{
  "n_layer": 13,
  "n_head": 12,
  "head_dim": 32,
  "norm": "rmsnorm",
  "norm_eps": 1e-06,
  "rope_base": 10000.0,
  "rope_fraction": 1.0,
  "attn_scale": 0.177,
  "init": "normal",
  "init_std_down": 0.0,
  "lr": 0.00164,
  "final_lr_fraction": 0.02,
  "doc_mask": false,
  "steps": 3871
}
Each number is 128 + 32 x the weight over its row's rms, rounded and kept within 0 to 255. Layers, rows and columns count from 0. The size above them is the row's rms in percent of the matrix's.

# layer 6 MLP up, 512x192, rms 0.0473, rows 153-163, columns 96-191
size [ 97 102 106  96  98  96 101 109  97  97  99]
[[128 102  80 108 164 147 129 127 144 138 147 165 104 140 134 161 150 152 162 135 143  63 131 154 148 104 115 152 124 126 123 136 207 125 146  69 161 137  93 125 140 133 121 125 177 116 127 109 190 131  98 128 156 157  56 124 200  65 234 116 116 144 185  87 125 110 120 173 145 117  92 118 124  76 104 206  94  91 170 157  88 125 126  86 159 135 140 154 107 140 184 101 144 116 119 141]
 [120  91 152 148 114 196  75 144 153 126 141  84 109 179 112 193 131 119 156  74 101 125 106 111 144 119 160 122  48 141 201  97 147 149 112 118 138 128 104 129 124 185 121 132 145 152 103 157 132 174 184  99 133 140 161 151  66 134 105 195 124  69  75 163 138 145 129 145  76 126 148 151 125  83 144  47 116 149  66  55 187 117  82 114 238 141 149  95 159 135 126 118 140 127 127 100]
 [187 131 156 111 137  76 153 133 113 168 110 122 113 143 146 130 138 141 102 113 157 126 104 120 156 115 114 174  99 121  83 151 121 109 130  79 117 154 148 151 159 108 115 149 135 124 154 173 150 185  96 141  96 113 113 145 108 156 115 197 152 141  73 112 129 142 126 106 109 111  75 173  68 124 114 123 130 123  71 135  93 141 154 118 112 124 162 132  98 156 127 147 120 173  98 154]
 [128 117 143 143 155 155 146 173 122  95 162 107 141 158 129 129 143 120 115 177 158 122  76 101 140  92 124 110 117 126 117 101 135 117 163 168 132 171 187 176  72 145 174 110  88 119 104  95 157 108 137 155 204 179 136 108 150 138 115 145 170  87 108 118  98 139 147 172 124  96 169 105 135 133  81 140 154 149 152  87  79 162 106 107 149 110  59 204 133 154 146 184 125 124 151 179]
 [126 126  69 100 155 125 111  85 180  93 125 235 110 104 149 201 162 118 200 153 136 137 118 148 161 164 111 173 171  75 123  70 127 180 139 127 147 100 141 111 148 141 174 145 105 118 138  90 146 117  75  90 146  68 159 116 131 140 132 129 141 170 112  67 156 127  66 153  67  89 105 172 135 144 124 120 120 150 147  95  98  94 178 106 159 131 167 135 187  86 136 128 160 134 145 143]
 [146 121 125  97 167 203  96 116 115 179  95 122 139  90 142 173  81 114 106 167 136 101 111  96  95 149  84  91 125 188 122  90 167 161 178  59 138 133 113 113 116  85 183 129 174 139 189 113 214 124 130 133 155 138 112 102 148 126 141 122  87  78 115 105 140 112 106 126 165 128 194 154 110 134 146 136 134 125 132 174  82 142 123 126 181 177 143 116  93 137 157 183  57 192 187 134]
 [ 74 122 129 152 178 111 127  62 156 190  94 199  79 137 139 143 105  64  77 123 115 108  64 152 167 206 104 115 135 106 137  40 114 135 178  58 176 131 137 129  76 139  90 156 126 151  77 122 129  95 138 128 140  95 153 146 160  99  71 135 160 110  91 120 154 172 198 132 110  91 156 137 138  24 146 113 187 110  96 116 129 109 179 132 126 130 149  90 170 126 120 137 134  88  91 112]
 [ 88  76 139 164 165 126 116 123 104 171  93  85 101 110 151 155 141 161 116 101 138 125 106 150 156  88  93 143 100  94 101 108 139 143  64 125 118 194 159 121  88  95 142 109  57 104 145 109 134 139 171 174 161 113 104  95 162  96 154 136 203 124 108 100 150 130 107 143 127  65 174 177 116  90 215 179  88 179 113 118 107 149 138 159 114 126 141 125 105 117  97 130 192 101 111 170]
 [ 91  29  57 131 141 116 168 115 149 137 156 103 110 127 124 125 182 123 119 158 103 106 137 131 178  73 143 148  74 136  89 121 133 101 175 125 127 112 101  81 166 113 121 130 169 140 127 109 125 143 134 207 115 149 173 136 158  87 127 137  88  82 119 179 170 164 118  52  72 180 122 145 192 157 161 124  94 128  82 186 173 173  64 123 134 111 153 103 134 106 138  85 155 107 151 121]
 [114 171 115  71 138  99 151 101 147  76 123 141 151 183  84 147 131  97 168 111 130 143 149 182 149 156 150 127 131 113 153 179 163  95 146 145 144 194  96  91 141 106 152 176 152 116 121 138 122 149 148 171 144 152 149 121 147 161  99 108 113 183 100 122 100 113 112 102 106 121  98 111 122  96 104 174 166 124 100 124 109 165 101 140 140 134 138 201 133 168  89 137 149 116 150 209]
 [ 93 165 191 109 151 124 136 153 131  95 124 143  55 111 103  78 169 137 138 101 128 172  80 124  76 125 159 147  59 132 105  82 105 184  98 115 170 125 116 189 192  89 103 150 148 116 111 131 110  89 117  89 118 139 121 145 155  88 186 152 117 132 180 140 135 187  53 140 177 111 161  94 133 108  98 104 153  96  94 148 114 198 119 112 132 132 134 168 105 125 143 114 128 128  83 134]]
# layer 6 MLP down (transposed), 512x192, rms 0.0447, rows 153-163, columns 96-191
size [106 112 101 101  99  85 105 106  96  90  99]
[[184 116 140 159 119 120 141 137 207 153 143 198  98 148 115  97 110 121 101 127 154 114 112  73 153 129 151 140 180  79 162 168 109 160  87  99 103 123 116 115  41  78 130  85 160  81 142 178 135 140 113 178 102 115 151 147 145 144 175 182 110 166 113  94 163 106  99  43 149 125  77  94 157  99 141 135 113 116 145  77 146 125 104  92 153 142 104 111 103 163 144 128 188 164 167 155]
 [134 164 147 136  71 187 154 131 173 140  65 110 107 113 143 100 132 105 119 181  95  93 107 110 121 159 169  94 173 132 160 105  73 113 147 109 184 104 173 113  96 121 103 101 134 165 123 104 119 123 119  94 164 147 111 122 165 125 153 149 117 128 121  85 108 127 146 157  98 171 141 166 153 144 119 163 109 123  92 147 208 128 147 126 106 198 154 160 113 115 155 169 156 173  97 112]
 [111 125 185 104 133 127 114  76 106 185  88 144 153 198 115 123  82 100 119 109 122 152 109 120 145  93 129 104 136 100 140  80  76 156 140 191  90 117 171 154 112 140 104 137 105  83 138 123 110  97  75 115 164 159 146 170 112 133 138 158  96 118 152 129 129 142  97 122 191 136  96 148 161 136 159 128 125 145 133  55 106  92 121 142 142 119 108 101 164  48  21 128 178 156  81 184]
 [128  94  94 126 118 157 138 114 115 143  74 151  88 134 131 101  86 113 114 188 134 134 115  76 128 172  38 138 135 136  44  98 162 162 121 125 148 112 124 122  84 210 134  62 126 136  88 123 142 124 156 102 129 133 127 161  89 162 134 128  60  82 153 121 151  93 188  68 175  82  73 119  97 108 143 174 106 159 123 129  81  75 131 151 165 169 105  93 112 110 138 151 192 137  63 106]
 [141 133 119 139 152 150 124 130 162 166 111 104 141 168 140  83  95  85 121 122  73 193 172 107 118 123 117 136 144 156 138 157  84 183 135 140 168 149 163 160 112  94  94 113 102 111 184 148 146  64 126 126 152 115 137 122 166  69  84 163  58 101  61  94 130 123 112 133  85 128 125 143 118 127 149  98  78 150  91 168 107 130 112 139 174 154 149 141 159 153 130 138 153 129 156 141]
 [102 122  76 115 156 121 139 136 163 120 116 115 136  94 151 134 141 120 122 175  69 200  87 143  99 142 114 158 166 127 100 117 118 160 117  94 171 159  94 153 135  94 117 126  56 104 119 193 136 103 122 131 123 129 126  92 182 124 129 163  94  65  77 124 103  23 167 155 121  81 166 154 152 165 125  95 133 148 138 171 146 125 163 109 153  97 158 111 147 147 130 110 146 115 158 125]
 [ 46 135 102 119 165 125  77 104 150 135 142 153 138  60 162 112 120 105 133 146  82 136 114 155 152 198 102 154 129  68 142 179 118 142 129 156 125 113 126 175 130  79 155  83  86 115  97 190 107 124 150 160 144 136 143  87 191 119 158 128 179 135  94 105 118  74 182 126 106 124 191 134  91 121 129  95 144 201 194 172 135 140 169 139 148 159 105  76 131 138  90  84 153 138  81  88]
 [ 84 107 107 123  51 130 113 131  77 164 153  72 129 105 165 132 121 175  86 110 171 130 130 188 160 125 106 105 159 171  65  87 152 134 136 126 129 191  97  85 136 101 175 150 154 129 163 135 134 110 147 213 165 157 136 148  91  92 129  57 125 115  74 107 178 167 145 152 122  80 160 133 155  65 164 169 113 126 112  89 147 196 107 125  84 106 155 160 108  79 124  99 198 119 193 141]
 [149 147 186 160  99  76 106 165 109 145 138 143 174 130  90  70 195 122 130 149 167  82 147  61 133 137 129 156 128 158 146 107 142  77 129  97 205  96 135 160 111 166 154 134 106 103 111 102  70 101 141 144  81 109  72 126 115  44 104 149 185 159 119 153 141 120 123 150  86  89  89 146 213  88  75 104 133 119 135 143 197  86 134 194 140 139 117 128 136 139 158 127 144 121 158 119]
 [133 132 128 110 130 147  92  73 112 113 116 145  87 147  77  80  90 106 177 119 153  85 112  97 127 170 133 107 116 181 119 124 169 100 162 176 114 194 108 163 113 180 161 137 151 103 108 116 139 126 147 100 114 127  88 151  52 101  84 167 112 168 136 106 102 148  76 168 167 127 136 108 159  47 109 171 137 147 168  80 118 180 156 140 113 117  95 118 142  99 120 145  68  77 100 147]
 [123 182 106  97 126 138 153  92 132 123 154 103 165  98 117 127 138 133 161 153 143  96 225  72 112 110 110 116 179  58 162 204 120 114 108 145 141  80 138  93  82 163 152 134 117 112  61 160 217 129 126 141 102 111 162 143 116  95 141 125 107 141  67 116 175 112 107 106  60 116  73 198 146 150 174 156  99 123 113 100 144  90  63 146  90  92 162 135 201 101 134 133  86 140 158 127]]
# layer 6 MLP gate, 512x192, rms 0.0492, rows 154-164, columns 96-191
size [108 105 102  89  89  85 107  90  88 100 101]
[[156 127 123 125 132 119  91 205 160 136 124 153 160  77 116 190 161 111 132 132 102 131 163 118  69 159 131 102 125 109 160 246  43 185  98 152 137 157 166 172 151 152 134  87 143 130 137 135 131 158 144 121  96 186 159  65 123 128 129 122  80  65 157 127 158 112 141 153 156 136  87 130 147 146 108 153 126 143 124 198 130 181 141 161 107  54 142 149 148 172 109 112 115 107 123 182]
 [ 75  87  67 128 102 118 127 189 147 145 121 129  80 124  50 120 119 122 115 177 141  88 103 152  78 101 135  97 114 185 137  82 141  92 170 123 135 133 116 151 143 123 156 130  97  99 114 110 150  70 116 114 114 112 153  96 148 143 117  66  87 106  87 174 120 143  99 169 137 127 135  79 137 132 125 114 176 154 151 149 169 133 134 107 130 129  84 108 140 101 114 104  91 148 159  91]
 [104 139 140  86 127  97 128  91 156  84 114 124  55 193 145 138 139 113 102  68 117 121 195 104 144  84 165 109 100 133 132 100 121 117 117 114 142 129 138 104 117 134  73 111 180  88 168 128 197 170 106 110  95 144 148 171 150 146 144  82 115 104 130  88 174 102  84  45 126 109  61 106 144  82 140 109 184  91 126 160 137 109 120  64 147 111 113 130 125  82 112  91  75 101 128  80]
 [170 172 138  75 109 152 152 155 166 128  53 110 150 117 126 115 139 124  88 113 153 123  79 113  89 129 149  89 162 105 119  53 110 115 165 150 176 155  81 126 116 109 143  96 110 157 168 104 185 108 101  94 137 112 132  72 150 127  82 142 151 147 137  98  89 176 146 117  97 143 127 129 143 103 141 151 178  94  78 151  71 108 101  97 200 144  90  58 114 124  84 151 160 142 171 181]
 [150 171 172 151 135 153 138 113 132  79 167 151 172 113 122 172 159 137 122 153 119 117 117 159 123 184  95 151 153 106 138 149 109 108 103  98 145 175 122 193 107  84 107 119 135  52 141 163 148 119 117 111 130 159 130  67 141 180 129  87  79  59  78  98 145  74 160 165  86 125 215 175  99 137 140 201 130 113  88 112 144 121 145  90 167 162 145  96 112 108  98 144 133 103 164 151]
 [ 93 125  66  98 168 125  99  85  58 178  48  88  80 105 155 107 154  49 139 122 114 155 120 180 142 176 145 119 162  90  95  83 113  94 156 137 130 133 131 132 117 134 138 119 148 162 137 149 138 157 101 115  77  99 155 131 186  82 109 103 140  88 134  35  90 117 118 132  53 203 156  81 130 104 138 137 165 137 102 153 178 143 102  80  83 165 157  97  93  97 109 150  99 146  64 153]
 [196 131 175 113 134 113 126 152 104 179 123 106 100 137  96 127 160 120  91 132  88 151 133  67 101 137 136  81 134  78  55 183 102 131 147 142  43 124 121 102 151 123 207  97  99 113 131 128 172 191  89 167 161 133 135  90 141  98 168 133 112 160 143 130 154 131  72 123 149 116 164 113  97 157 158 205 112 169 128 138 114 121 121 211 134 145 127 131 117 111 119 152 106 154 148 106]
 [107 130 159 107 150  81 158 102 144 132 103 129 124  58 189 119 124 109 151 141 201 133 183 101 144 126 145  51 158 156 118  93 103 172  93 176 177 156 102 136 130 102 107 140 133 152 139 148 109 133 110 114 189  63 121  92  60 133 131 110 158  93 121  98  86  98 146 117 149 137 173 109 131 137 143 105 139 154 165 133  99 111 168  56 147 124 111 121 115 132 147 137 122 175  78 118]
 [166 103 112 151 138 149 143 163  90  81 142  88 144 145 154 101 123 133 116 151 146  80 106 169 137  98  77 126 117 104 109 155  80 121 127  43 130  56 134 142 145 179 125 141 128 118  90 166 137 120 132 128 111 157 122 105 104 142 164 175 184 100  92 160  86  79 145  64  51 152 149 150 128 124 168 102  66  86 109 137 205 124 162 105 127 100 117 124  91 139 145 150 130 105 118 166]
 [170 196  99  86  81 150  87 168 121 148 126 145 147 162 181 175 193  93 217 131 148 138 128 205 134 207 128 154  82  65  74  66 111 125 112 128  86 157 162 104 123 129 154 180  77 142 191 125 131 157 133  93 153 104 163 120 139 121  70 112 131 176  62 114 107  89 128 163 120 136 161 148 119 193 166 123 116 139 102 113 146 120 141  85  82 143  92 125 109  79 130 140 146  80 154 120]
 [ 71 111 164 182 134 120  95 136 124 148 118 119 196 143 124 182 117  83 120 151 128 214 137  80  61 128 114  88 173 125 116 130 186  91 156  68  88 135 106 131 113  86 119 124 102 148 134 163 122 123 132 116 187 104 134 156  82 151 150 119 149 112 134 157 208 100 141 151 136 103 113 132 139 170  99 161  94  61  86 126 132 106 139 147 190 133 146 110  77 173 146 102 110 125  45 105]]